python train.py --norm="layernorm" --attn_scale=0.125 --tie_word_embeddings=true --init="orth" --lr_mult_up=1.04 --beta2=0.95 --warmup_steps=200 --decay_shape="sqrt" --batch_tokens=[131072, 262144, 393216]
Each number is 128 + 24 x the weight over its row's rms, rounded and kept within 0 to 255. Layers, rows and columns count from 0. Numbers have three digits each. The size before them is the row's rms in percent of the matrix's.

# o: layer 4 attention output (transposed), 768x1024, rms 0.0498, rows 32-127, columns 256-287
# v: layer 4 attention value, 768x1024, rms 0.0546, rows 33-127, columns 256-287
# q: layer 4 attention query, 768x1024, rms 0.0527, rows 64-148, columns 256-287
# k: layer 4 attention key, 768x1024, rms 0.0519, rows 64-147, columns 256-287
o32 132:111113100124148119123173121108121075110144117119173102109123170136159124187093116131155118146139
v33 138:113110107183112081135145088163132166115170111131134172118117140146107119125105119155112121106088
o33 131:115130100105123128145129135123123140093118118138108125148138168145138132106113123098100089147108
v34 133:137147185176154090136106108144097138168184100101145066130151147127112118164135089126130113111145
o34 130:119116151153131142161120118142106093134160101179110135127122133123146134136134171147101139142145
v35 141:143141100134112138114136113146171167107127104089125112092128136107143142144167142124101127084157
o35 135:104150110159128121162108144070139120136133186143171148137161137136106133133165124088112135108122
v36 134:106155117146102106166148100172123115081108152080152145112136099174103078141078098103158099151111
o36 132:132117162138118161126149147126126160114134148107157160067116114064123094148100119092153153137153
v37 133:140083113121104131094146154138143139110100123115176123124086158146095079088149138119110119151148
o37 132:115120090114169146166111129110119110141155122137122166124116112101108127134141117159086167111121
v38 134:118100148123163123056114103142157120075167115136162140137152130109097160120106102143158118094090
o38 130:133120118110085156124133132138105111087128122113122125111121129127130099128129145157134149133149
v39 135:129129136093139123171123102078120128114132129126128149094126146132112175121133121142108120163115
o39 129:116100122163112152116169100142133120125100147117059093141118102146153137101188089106055151113143
v40 137:109120125154128148120119129088135129164093147110140144145079124157118133147134125143138167087125
o40 134:112080120146101140127094132135124124126128135115101114097138079098142128116170151105116155126161
v41 140:153123137139126129110106074120101105186145158108094113106225143110125118141097142149145118100116
o41 133:131095106109133110131155153170130106112127156175118103152187098156095139126124084157162094142124
v42 134:062126150149128151131118110094103151118115103067124128095159171128123092121123177158098140125145
o42 129:122110131168150153137147141152122105102119133155132099154119118121118144137134117132121124076167
v43 140:163148137136136135119186126113119141149139119087114111125158090126159110088100183132135106146139
o43 132:075128121090132152137151115136182128155079109121125177132122133165095123096094090116115165167114
v44 140:131126109146125112102096128118145137127151113088122094136141164091102170134139158176109124098135
o44 134:156112135147127150118154085124150111095122154147096143085128140116110130130089107111151140127132
v45 139:118132129119137122165111090144167125154155164129124185105117133099101120111144148158112121104117
o45 134:156138126182108153084146155116134095115150142153173158134138147126124135128130100131124119169108
v46 138:144132126148109126115094140114165141103127149108127116149103135113181145143079111128088171112149
o46 133:121159126142104136135140094140077132083124175160137104086149143129150101107130142107130123119126
v47 134:133133121116098110107160129146162137163136141097127122131120114109145097133134132143156156137121
o47 134:122103160148128103127154125162094142080120100154088104133101136132156129110156121074094133118107
v48 141:128154096146120151106087120133156119141125120138176110086149137101165151069088179130085159075128
o48 134:159127139078118142141109109159097124169127079070114146133152105100161111125117159153144150131112
v49 138:137155121123167144135162168100104111140108111081148126053116108113144117086123112151137131097109
o49 135:122109124127125114153109138156112115131164119136099113153087123082089142133175104076108164162165
v50 130:128124135134126133127115098121094156146138111178131105122132151144158111132141128144122101128077
o50 125:138116137142114107082148157146135128153102110146137152132132186118151159141109137138101166154104
v51 139:138113152164137142139166140145178151134164127087116085100099120145180106119156107163107146132149
o51 131:130171160126078151150091196117150139140082119111155156101094122100113158134164099138124145136134
v52 140:127110176118151145145113123143137085159116102133100119169129135104106128090176156112132124176131
o52 129:122128120149138124118103148120120126104111148134145070113167133118129150151108126146146128166136
v53 137:122099150121112139099115106089093145161098132146181121068143152159125124148105080115115119191130
o53 132:123141109176116078128151161141115120134114115105094132152089105133110119155119161102110139115126
v54 143:117151091128151176100138103160123149131108102124157145095095143132121094102126160122096116123164
o54 134:130101165115157154109160150110111140097113148139099127132108135149119155163077105136114159145161
v55 135:088135089107136091147105142125123151122102121127153153122123114124128124077119112140093158144139
o55 133:143068097162111135137118116173117125113097104118127176126111138157151146133109143118086118124151
v56 143:112135117122114095140132136115136133118114091127118131127169143139105102137094095168127125111135
o56 137:125116125106148133114128152127152105141081143114137111134123164082135075129128114146189141103095
v57 134:146131079163133150160112124116170143088098133134105112131117116130112149129127132118127095137149
o57 131:127093165081108149123146141071167085126103138131098126143128169146129148125118129133136097152124
v58 136:149108103121106145091140142147118171066112094127124127113118114138111123097143145123142096159159
o58 129:155133137128116118150174136101113108092139113084154130161110105146125162140161153103125114115085
v59 136:070107123144135163116166128155147133138145144083086145099113088132122155128116140136147104136069
o59 128:127176109161156100129189113101124141136116127138160125091153154108164136147136123147108143097174
v60 132:133097114164121075141169138136108106128088136146174126142148098100167132111109146099165109115073
o60 133:132174112102141132153079113133084138139153081102147110107125131135128149117124144113136143137140
v61 136:168152108146139153109135121153117138109184148137156118108074096139088120108133103083117133116133
o61 130:115137126116092121108100169099145123132109110099124083156184061146139153125135095180129113093117
v62 134:110106142125136089118154130165139090112101134118140105125179139138121129177123128142128133125152
o62 131:148119145108129137114109097133146155127143108149087111100107140164077125105137134104125165128165
v63 136:120144141134108106139138146046151123135082134159115138117137142133130094112119155129152129135101
o63 131:151129081105158148129134174144089114124155164085097148131137133164106155120170118135152102098156
q64 100:128118185156143136069141081106085076118113111172143135094110171166140096100128150123129147121140
k64 106:116101124169142121132134110160124136129129165115159129112091144151114120081157174162133158135163
q65 104:118090123148125149147128109083127141092094129103145137120112139171138147160145162107115156108164
k65 111:108114127142135134084142154081126125114099096165128122137142149144089161115147140127111117117120
q66 106:134113124093107102160115167112154112105119125104123137128085142126142151149124143103115129104144
k66 109:164128162154107108132099105091133135078115124094139126133156145104131182177117123119141113142102
q67 105:155113090143102126151139132121130098137108144146130157137119111127141128140072096102119134134103
k67 110:114133128097084065160163130150140126140121138117111122121116124177131153113165113115139131113114
q68 103:131133156167133155166148114126067135128133162110143159117102082129121132136144123124089125070145
k68 110:110115124142126135129127122152130148140153153133157126160151151123106139134106124121122130143116
q69 098:118079135121149130106142076104108117158134134108124120164117111098145119141116130163134121186137
k69 108:116157164127156147133136145116145133123096123168113129131121150159154138133127122124125138089111
q70 096:112128121120106118123097147141121052140122106100117142121103147095106090104142150130115159139159
k70 104:131147141127158128149105130071108085068132109138158115170108150168137116132145122091116097122146
q71 097:120141120125117130103179125110105144138098121094130153121132088127116188102119138127157131156138
k71 106:113137151132102128097120113125122139139117121114126158130153117131134155173121129068158112117088
q72 099:111110103120144129121150147115137107142184082128121127145142071126150111129132127128083150110117
k72 110:166121126129113153131191155167106156137130121095132125119130113134158096072125117167120115109144
q73 107:119135132111111104150054141141154083126121140107103160140129151102094132109148108111142156126126
k73 112:145118114148143107115136135167078094142151113134112167145104110172161108142121071162132140117137
q74 106:107099114166086113097148130123103181112083118110082155140108127140161108145150124122116101100160
k74 112:129123137122110103126172130143155166135133126106070158121144123152124109162150154130115126121081
q75 101:127142123137164119130128179109099192126109153133185164109141110086133111108147075165152124112118
k75 106:130124121123109147083149156131149155125102115116127117072140194124123134141156139123153173111155
q76 100:099069161120153163102124082145161099124116149144161084098149123145138088128124174102129117117175
k76 106:110115166125129127118144125139154137107142123130142124125106118120128089129097150154146120108142
q77 103:167131120148144160181113099101108105092148107088140110137149120149134099099123127104110105138179
k77 111:093152134125118122106144110154107114115151098106143142134158136116142133116117138118130094130189
q78 100:160139123138120082119146173140092148190124093115119131118140117149104133168120121118119167121146
k78 108:158156116163135070112141151124129147131111089130115143122123151128121159099162131180116132147107
q79 104:137091139114137103150134102161132107137120141160142149143145094105135131115157180141160133099120
k79 108:166113110120094124122149146161112108133156141100106163147118088120158117122122183125121134145160
q80 101:148117135107129138128168131136118085156090142112166149082106093147140083140169125098114135120098
k80 111:107128088128119141163153131125118093131094119104129124122119140134099122139142147170137120135138
q81 102:128140114154149159089125124128118139159121138154126151149119125155127110148141125120103146146125
k81 112:114148116163135133150155139106094102077133158166136148176138086136147113150148140112158125077130
q82 099:151130152114124149161114127106095062095175142143141123159130095141119154160130154172094070096089
k82 107:102111116130142130070083102150159103122141123129122131092176088118146104139153142139116113165137
q83 099:155128110136108083152138121124176118161088167103167112141151095163159131133143119132107149124140
k83 107:129102148096155114096142161108191187124150162101119103126090142155107107145111122089124152177126
q84 099:146163124130144098105150159120141096139134105110150155068163082144105153112114162102112112146099
k84 104:164152103170115111096127121127152122151103146095156138113172135095152110134123114143102134151118
q85 107:126067090112129134159107121123118110120132155122133117114104156095153121115126160117143178152136
k85 109:116130108110136133162087140110113118136132158166145110089130159159136188135178135146129125144153
q86 098:141150133169099163102138117116137127129138141168151106129155122136152105140092146128143127095143
k86 107:138140120127103148125133135088175144110119098163156123139144139082129163123107150123140133149117
q87 105:104104145155146191129159136106124144132054102088098103127091167135119125114117145144131112097107
k87 112:168117129133115125128155137155138113109131102108122141127082152125126100132080110104162148146100
q88 101:144119137086099129145129135149096151095144119164119127107138101128133137153137174102112107103144
k88 104:124141091137165135147109149180134153102124148163155098100127098135154163129159110153126106119181
q89 098:128137155138136088136116131111123124098155127168132130124148144158139135151150107114137101139133
k89 107:085139104151166099104145167121150089164108118136094107137140120129117116176144119118133128108123
q90 105:097137159165106135162135115131080176134132138100141127129112101123172102157097125154135104172152
k90 110:100136136121158165150144160161093147090107100132120138131132113090106111118112148132126159131144
q91 102:107088122096143133133144184110107144117098145156128111159108132140145124154131105129124075129107
k91 109:101113126109105131091116100132117156151107122124155155138144122087104152118123103170162124131097
q92 102:145159155106124141095171149125080139131127118165118144127157104137122128128117105095113127145142
k92 110:175133144135137122112103188112123155121150129131108113157117092070131129126124111108131124095104
q93 101:123128144110148146163101120106119148142123156134164114147139116124157125119194133112103140127142
k93 106:162131143118129146132101120115111148065188132129101144108134132157086150133117070140115108112151
q94 102:137149146150126137077141134109087089099139118092152084111098145152077129111090126128121133138106
k94 107:166117139149104107137109126132127091174075118172167127105133132111115119159128116095113183140141
q95 098:153119128123105145144127078145126184130105152145104116122159122121120169130125088141085117108143
k95 109:094153137129154090091121123120141145144097163132109141133151130173100134129136146107101081114150
q96 103:105121101182121152120109154122109130108116114154106134143152157165100126115148137130105169127181
k96 114:172140125125128146158138132128127120158126143123127142090123080107126067120170163131145120092178
q97 099:110107159144077108117114149096164169116150129148134134122127117136058103131132146151180133107154
k97 108:140124107142124100138092128166100159134138156120128114178142132118129128136157140123136095127147
q98 102:140137101128089148144137133149121130138129114137175129125110119106140107146119101128141125161137
k98 109:074110127179125119136116133121132122164123137115128149126097171096086121137089140138091127177124
q99 102:095127131114117099092145116132176105148110104099190134144124119119132124149166097165140136156112
k99 110:134110108107144135168152122103156115126113139131126120138130124114149151147069108090127124131105
q100 101:172154154161111139122092137097142134124086135133128177095153110164153129121142151095131108159167
k100 107:190162175144133100104153133092128145110150100104140150125122145081145103156143102124131105139170
q101 098:114177185106144112123122113104118150147124093134088108103107147111115155068132113145133105111136
k101 107:139078134084123109129106120124135106123117159144120108134116132199142090170159156128165139129131
q102 102:137105156132144109151131144140109135082091123158152171117111161118112144137163173093091097155119
k102 107:086123132189099108138099121093101132143089086132137134128132126097109154107108156139109093129131
q103 101:124080140128126119123072167147108105128150165124140107110104102139140136117141139116134132151158
k103 108:163126104098151160130112168135113103125129118149133094166101183149142160162151121120150136125126
q104 099:108123133136164158158157099142092104142128124156154090120105113134150127170081116108149139177164
k104 105:173127134095102135101117124137092174133141136131158154126098128167114113136115121059135113159108
q105 108:152081119109130171116138115106176134148111141102148146125114150139117133141118091096141146170107
k105 110:136105122095119109105143126099132113115157151106134161133140116165121154131156048101123110139098
q106 103:128114060153158064116124071137108124150113105082114134132150152132147099142169157107121111189129
k106 102:134115098125137126148129134155076073136124100139118150137154112116153130173133158166122131119134
q107 096:118134121078126116086102126131129104124129131090135147104120111167107109126114152119132168074095
k107 106:121117080102154141121116065140094069127132133126144152159138082146112170161107153110155120115127
q108 101:099115088091127176106160149145133131093111137154124124138134145172113115070133092146115114145157
k108 107:096138152138126128103145162161124134142147167111120122119137123129163141145174089122135138118111
q109 103:162120111126120154138153114093114115137120139131113144104134110164134159118126154133110167146105
k109 109:115150191105060132116158146163148096219082134138105140095157121122145154124123098103113141141113
q110 105:153123150120147111112150148152131145130112127133127152086139133092117111131120142113121078082150
k110 110:121121143149119144110167124143134122119136123125138135127100116100113108094150116109119129110130
q111 101:077117147121143117144135086162070117136125115144146125097145144124094136165148148113140114084164
k111 108:114112097120151110135082119118118125154115095086150145097178136124121168150118158107135137094187
q112 100:080138159138109147116157139144102134141183094170100109159119107082136143130132074132071127146105
k112 104:142141159107070128131170108128159107141132082086127097101069152070153177109133173129151128121140
q113 105:107119133106130107147144107114102123097112111129144131144089152110134128131174144128158117121131
k113 111:103121124119092111138124124123121119122108117136118152130087150149153143140143102132134136149161
q114 103:117111119138129119105143149121059155116135115134079138078099174168176134125129178153130133127152
k114 112:138073136137126137075096109131121157131135148114104134127113153121116108097139096134111078134204
q115 101:127111110092188121144138118084116095148134123135116100099094145141108147126124143137130108129128
k115 108:119120150114123112138174124099090156139123175142175138130170124108119138153137106095132111111101
q116 102:166120131132165125167089125122098132138089135110122120071134140087142115109126109133175140131153
k116 106:148150120120130115153088118173110141108116105151137119118102136099143138118140143150137085161160
q117 101:114136128135139077130148081170151160148098157141068102103104111137178104149077079127119157109125
k117 105:135109112157156131095133167131123134140094164146177127148070115148125166120096131144151102122119
q118 105:109079129108145098084135129184130115142127135117081100095137151138157121114161127155081097085122
k118 110:171151131122115162090122139109149158145097145090128139107164154172121128099163131126149158136124
q119 102:111140119101158159132130125113137152177132123201097138143126089158117152119137130122124122130146
k119 108:125131130115149095117145079086124133146142133112118100152157105088133139139112137136116079118114
q120 097:143104206140157140112118105103170133133097132120068211121128106104094102141145105120106095150126
k120 110:125118112140124144130119106085135093091112137100116140154151127121129117149102149200097129086113
q121 105:120107125093130089117121101120097126144114125103139111153175108124126141111120128114110130154139
k121 106:126154133090126105141112129105138122148159146087107071117140162106111155124138168119118128130161
q122 105:066133164140140128123128171150120134103136156068151129135148110118126157113108111102115124123099
k122 107:145109133141125153083085139156156160093128116080141078147151123161113159123123145125072143150125
q123 105:136126124111153141124130141137136155131072131156108161113115100130108113129088129097133134123154
k123 108:073110119113144165128127123124119135118136128175104136103131135119135099102110123073168119093116
q124 104:183135114118142118130156174154146149167162150129140141093107136144150106113161122120122109136135
k124 106:102111113111180117087154203076124148126121124097106160219132110113110129167128133146097095121116
q125 102:105146145105144157145121099108091131094151095154116102115126138158128131112142136113127141167142
k125 108:152137147163118115151103123106129104093144125075086117099141149138129147114106100122108151144112
q126 099:136129125104118124131140120165150116109110159109154100129102153157138134125123155144112131078165
k126 112:149111160125151116138144114130134106099138141103102117134133115124111149129134126105112104101154
q127 103:120116100105088123153173124123135147120139125142148150138155114152154127108153115124126155133131
k127 109:162158129140142081104150162168166100121097135124121143094163109156106135141136134118098134136139
v64 102:092110143118095092089103123112175132147106120108118097159129128147122096104171102089141115151087
o64 095:143099125103148100156177138096146093162127127120142121079152108098146144126124101106086164103131
v65 099:132112150110107110132116156133129163125091128139133119135134100107147148151147106128104132129131
o65 092:169143131143134130145127182138097127089178089134094137134101154143088146116167148133105159145124
v66 097:111134118124104127090102139136089152093140127148121138152125084140162126068103140116143138136106
o66 095:123100133100162080188137126112176133140162119113090156132150102077107148129143142138162149146130
v67 100:137113113150172151119134133094157139174109117102117129174178113120115084104183127151173135097106
o67 094:092129128159109139128147138108104151098136128081101138124101131139077122141132122066154177120105
v68 100:187138145110156125152142129167113122127150155108160119072154125110176075085114104146169165142109
o68 096:117160134159113147086158160076088147137092129106110121145084122111141126111196158086145153127104
v69 098:145177083127121114128150114141147117111111151168152150135122126164156141111131150171131083104078
o69 094:115163110124156128133084137133128123168125093053149098120145107126106116122133101094156126143116
v70 105:143097150149149139127099123119112129149102152107089129115126139136133156113097100123095158099111
o70 095:143154110082115107123130099117117087158172145162133070127150125121113111136143110113146127157108
v71 101:144150144111124138142138074163120121114129130138165105168155118103169140138141168137129136147179
o71 098:104113198100108147147141118146166155086147097140095074162085137147134143140128138086113171113110
v72 092:099119146133106148154132179152158111129141145120117150138095128107160142090103094162117084155128
o72 094:119185102149124157154115134129134149137092133128119161108130145135074109182144165069138121131120
v73 100:125135084123108151090116125114092109100103105131131161156170064136120113156105116107123114114113
o73 096:104121135111142132092107134123122101127172110119113120109078129159124143139121099127138139158101
v74 104:131151117136126133137128081135115125120104187139129180135093158117134128134159089135139152116152
o74 097:112120097155138123130110153149121131141104136131112131133156127141176136158118126144096118128071
v75 100:145158143152122085113129098133102152147130128116140106137108136146142152143131147092155087144107
o75 098:132098113099097139120144142095120124111125130141094164160153135136124128120149141129117138173116
v76 095:118159104096112079172143123116125119136065124129089129117128162123137132091156117134148132171145
o76 091:115110104103203081183113118114150148117105168133097102165150091152118132136151155124112149154137
v77 107:116123139103121152102167174149153138152143143165137135138134155152112165130133133081124086174107
o77 099:135146111162158136088152125143097130139072128170081116154167175150133106139143101152146188124123
v78 099:128102072127113186136170159165089156139169131136059103091127109092122136116104109126099162147128
o78 095:110102161161103142123128164136118112114067110143150141129132101166097111112110151150142135100151
v79 102:157117102134184092137131120142126160112163107125147156165145121131146135109100105126086122073097
o79 089:082118123144124119108146107115138123145131086148071098171117130118147108128062130160115099140119
v80 099:132133142117098134142125098135146102135133138123096100102152168143099112137140116117124120109137
o80 094:160137131144134097168116127119151134167137126104167159133124136094109161137136156165130112145110
v81 098:112110153093123155191103153131156115086157133161129120122070143108107105155092088088124096165088
o81 094:145151121117140164143149132152088116140112110112143115121143124113167136144114161171118111112150
v82 100:159098122122197106158135128136108109145204161125095159140160148145131120091113163155140127117128
o82 098:143165124122131167103111137144162091171126092139136098138097133071139142158129089113117174133102
v83 101:116147144141126149124113091152134125086167103143103145130146138120142101154108127076132092100138
o83 095:152142117112114142104114121137123180117133130150132138103132130140148134095134113116098134158113
v84 106:145136167105141114136129117160123139135141114125162132109134110113147092134131166145119159169118
o84 096:114109162162138148118093113106137105109079129110093130151114162126121116094104131114127136115098
v85 102:094105118130113089113103130105113113129140127108179121132131122139106100105113123086127117136125
o85 097:109110176141140120090135115116118128168131147133121099140150166128123131111101094139063135116139
v86 106:127127100142123100159112141103121155173166179138130135161116175099091119156098109106115127087102
o86 092:139140138140111169160143117160138102117134127126161106128122132131184127100134124112171123122123
v87 099:133126117153136124109119144089121122146133129110101136125128154114140123130135144116104105115115
o87 096:146174126111154132143135097162125095114066092147147124166125156103129116094123097117162137155131
v88 105:141167114119121149136169130133112128109106097157146156120130131159161142150134132144107080163138
o88 098:138150154159120103120092132119146144155123148140122140144071096137142110152149114150169092158093
v89 100:118122153103112155111122136155131089096151130162128120154115129105165127156131121097149126171149
o89 096:127164145155173126138157117137122175137065122170126129068093110098121117097078147157177173171106
v90 103:099130146132152114115093130131142168124093114130119135132116092135174139191188145143118139167119
o90 096:124135172161129067153109096152098122118105151139095148123131165174137155107126142139136111124086
v91 098:105180129122134125162124134131104115078145135160136148148132080142138119122181137170152148096101
o91 096:081129137121087118076133134134130160107134128122131160139127120110138121124133111140149155140150
v92 099:145100132148158181168084143091123116141148112120119132137103147119127102146140118126162124094096
o92 095:138097161116121129103143125139113139132115132139129128137116133115107164140136078107114105160138
v93 095:117144111148133135112098170130077180162130125162118155145114193158165168121141127137105133133105
o93 093:156166138138155147161145075162178172118140160135115147121140132136135125146114120146122132134108
v94 100:176138163085140157134147145168121131125181117129143071102150153144140114161075126140102111094165
o94 097:111162143162119113104113086091117191156151106115121162165117075131135083069132081155115081100138
v95 099:104143107085163124134119128115149139127189134105152119117100120119087102114146089093136122154153
o95 096:125156136137136158124112147133126160112146117118091105136092133125105155154164104162155134104145
v96 102:120142105126087140137094103104129102120100128149138125106148076097129125120129110144150108117108
o96 096:146171104168144097090166096135093154108126111103089131153160153160098136129091155087150144177145
v97 101:127122122110085116074133138107077115131148113157175137148098095112132154112113156132108150141144
o97 098:133154102156119121150122119149135081141092123161077115151130116094143115076084118116128123110125
v98 105:122136126179129161141105129147136133139217080118142117128208126119087139140086115158124138113161
o98 097:142073101123141111160168098096090158093109155143087115116114144118139100140124152134089139116096
v99 102:109097087080144121144114155127157136119093101128117171137146154133121105099182085147101137138155
o99 092:134146152164133157152159161112125184126149113108139121126163136111119133088137123157136133173117
v100 101:148165084166166137111127115164080142159090143099127123130101122099153123142136128108147137113140
o100 096:127103122091093127113125102125113107146140153143141110151108130147141105127099112135093149150157
v101 099:127139138167129124081140152146168128145169098115173153144087130123140142173168116130112126140138
o101 099:107106145120155144149096137083112154111089118146124143132127124142073144121120118138127126128139
v102 100:114118112123129137138126153153110099129113075143146140105152133152111102115093086085147153192092
o102 094:098126128097137156116105108098126162144172128114119102166124136100114159188109126146090103152122
v103 102:114153124132113112102142143118146195117112090148112105127135128108115131160132091135126154147097
o103 097:117119111084158095148106074144095101099127174118134127133110109141096102135127165132112120085173
v104 093:163129186116134106098111160110146194151121091113129151134123106121175153109108127128133113144115
o104 093:138136105163133139058111169129122125131122136135133108116124146097106116093132153150154124128175
v105 100:136127140152123171111103108145139085088147129179155094159150147102166150107122113152116130111152
o105 097:160187128162133111195124139129076136148139100085140157122113104118120130135119141166099165138083
v106 104:151115108127147139117128122162106119134113127133128111156120177158102136149082172162123098160082
o106 098:086148111102160121160112094115146143142084177161108165109132121154172116134125117104161134162134
v107 102:161111156107122106142125162087103135096113138139141086072117160134149093113145144162132148126162
o107 096:110107149150137148106125108084101090113160136102108141129147111154145168191170109164132113110139
v108 104:140115105139154123117132113176148115096128137111141124121104128141138114124135122106122104138140
o108 103:125153096136137147088105114123105109145099133144083122109168132140156100109149149124170151095137
v109 100:070133129144148114168143144140159170144156120151139126118128119142103119075141079095125144124101
o109 097:125164152089111128097113103169128152140122121110130150160115144125119127138145166157163130112134
v110 099:095131143187134185145135087127118146124112092126148104129118095152133130198128131140112120114106
o110 095:106103150094159112114092133108126087116059114119123077064132131139114136107122122144153114143163
v111 102:159141135114172160138149145129145132141109138117148117115128161125094173128116109122086117124127
o111 095:116161102158126115090175119138132133105129120141113131129108164064102102110121100140110153091144
v112 099:157096127107125134133142152151164140106093155138150131154178118108111160149115124133132174172124
o112 094:079140128104142130157174131146109160122140108114083163111124119073124123099131119101124125119141
v113 101:139148135128104151133128139138124085139145144118129076134076066118113099145098118138114109111121
o113 098:132106135156104112103163142082136105135132169109167097153148135141162144106141143174137152111129
v114 101:121091177126148124158083104118088077115134097151154123115159159170133099074098121137105160118133
o114 096:106163126115147171078116153094156131152119142148144167101095094130098128099157131125148133143104
v115 100:109088145158130132143156112170133092123133154140163152131152138137139127127132101098096149158110
o115 092:130175126157118122107097141152128108095115139123124132104143125151127083159116152142101158133102
v116 096:065117110114131105105124136132095114115121118105118110182117100117100151130164134106122118143121
o116 092:122119178121103134113126112121144094116116142168118117132154104141114134118114158156114115124120
v117 100:108159134156131158154160128154149120135112176142143125107150137104140098122150131145181117145155
o117 094:111121142119135096092097119101080141116140100125134138138140123112102134136168132095153168101132
v118 104:109092120134109144120140160115092146168129159092106104148160130090137121091131123116094131133132
o118 099:117087136114073150146098107141128109172169107140116146126103111136143139136139112154178135180083
v119 099:132116127158134127069105142129175121125153144125158149122111122118092169125153139101125126092137
o119 093:089137099123120102081133112111156087109104138106088069096125098165161096119135103127132147156118
v120 102:113129113157158076112088134067124128148086100147111165120163090166115135147087156152136129124135
o120 098:126094189133117112131143097168086141164123088134147136122128153089112169100175087101118191142152
v121 109:096111152097142118101141136094132154125158085147139092151116147127109159146111119166151134105138
o121 097:103170127126113135112148143132147184131115099134166187105139137095044120107099132133109131109143
v122 101:138108118103104125121127110149151151167127152139058121135118166132146101127142114142139153130127
o122 097:115153125167116160174088115101089112105149112104150165094114148149139141080124138165136130134138
v123 101:136128123150109096120125149139115123147142099112147107127124150113096099150106124157122107124135
o123 099:128111110117162152126116157115108129141120122125118091123128156082169124135142100128129174117156
v124 108:118144097131088109078102156139157161128136106127134159128168122084145120089124077137107118074122
o124 097:106133162137154104169105091112111102115121107124140101126162137106148108138115146127152123145119
v125 099:145131128091128159115169170120114139146150178161163143148092114120090102193118194109150168082177
o125 095:129100125112112080150089118110117165136115107109083156103137128126156110123130134124114106140177
v126 108:159119160134120161128128129137119137122124100098135116124126099166090147178168112132149144101104
o126 097:150128106114133111109113141128144130156131111144138115130153141182111113157110125126163098096120
v127 101:119115159097167141152134149107137121100153128100084121081113122123131124128192116117145128138147
o127 097:109165112133134091163157143130116136134169104134141126165094108110076085108137154152163137132127
q128 107:132103159058150159153132137134142142141133157129166158099132130146129118143118109108131162113119
k128 104:138110122154157107129150142103098115143140143114115121131118105141114146124138121112126089149102
q129 094:098096146109144144095159115150132104112162080132158160136101106128127106165085154127134101120097
k129 102:128163148150137166150145166102153125107134132122119133112104108159131168148132090193098059143137
q130 098:129090088118086180098140117118129114099130196074092143144127157129136153165134158133160122138167
k130 102:152115148123093106087122143166169146107150106131126128130097120167133130152146132129144147159124
q131 098:146147110134102129117118111184140111179128133108110121104116180134161123107163123177147134112097
k131 107:154100105106112113135132140119168134183108145138169107111137100103096165105095121117115137111120
q132 097:141154123125109174120176109164132125066112116123122098132112139148124110144145131102128134104160
k132 103:128138126132081127126135126134124183125108141102084111114135140143110108117102146146093135112136
q133 099:074156108155073130167115120125096062143147141134165129090131175102143156139130147079119103141163
k133 105:177112162117098122101116129138114170106184163118086142102139105128155081138124148120131134109130
q134 097:118176183155136110137132104152163127162114119106103089138159133168162088152143101119110144118130
k134 104:112125122139151148103130119112123106123157142132138118086130093117138106126142108109210109110139
q135 104:124125128151121128144141151092166072103143152114112181116128116149136185116131138131120124096108
k135 108:132091150172121122118117149101109203148125161133173140101082109118149103145115091112114142120102
q136 100:164108141118134123120124184107094119121079099143143162118145091086072102160091137123133097176117
k136 103:151172108060149144112172114126165086147132137154173105084116122109103191142073112082128101131080
q137 093:156129156148144112077124129130135123137100087099132110144128179110106127122109131155150144117137
k137 101:139135126133133103095102163123145104122135126085107079147158124156142119104138122153134092130142
q138 091:126130102094124107181129131120123107163102116129146132153092098130150129163111129152093151153120
k138 100:117142108129115155128131120160099084119132134100093149119140120121132116138140114141158110089166
q139 100:140119164139107134118145095116183143130112115108150117146109126130197132127149147107089164140124
k139 099:148150121156113139169182130112093111068108106132124103152087108116116126144121115130119108118175
q140 100:117110126081144125151137134130111113130124121155167117127125141082117131155099115122145167146150
k140 105:110113099152126105149115124137078122130139081103121156137126143162124178115118159118062144186112
q141 099:128117151142144121109115107129101139111163112122151103168149119170104106105140182148127140124129
k141 107:152142143141149151111103132152147137168132150114136125124143149103127131092167138131137140129094
q142 093:144163130159106102151106116113128124131144130137121143117141157124142151135102121130177122144109
k142 100:141141151129139129136172107134098131156130170123176115168157149091136156160146147122115105073128
q143 099:154115122100144121166139133089127135127132173105152155117126150129159162096122124130160111158127
k143 103:191131149110141097111097121148102141117138131152149150125118140109131112151110101099152136117155
q144 096:118082080101124107151146119100150083178107136118118100127151121117185121133156171129140144104083
k144 098:109081126119101124110157134131119119131113177149142122116153121103123111149123104143094135097096
q145 100:133158139101140132134087128143132123096130109077122112103107163149113154111111149113101175122120
k145 103:173115162143105090095116133163081169089130168136125134156163089138126158105108158161115149154124
q146 098:129152118110121112138172118092114162119149153130095126116135103110130126116141104136116129125142
k146 103:122127152120160121123172145154107147120134092121110158101128146163151103134147134105159129142184
q147 096:076125095188139132161106086157150139145071134089089155132177120117126087148130149120127121151104
k147 101:145094144166142114093161126112162109139122137097130160130121116142122178115141139099114126111124
q148 099:130129107173124132117155166144091152113121114139140150137167146138122126148136177127158109101147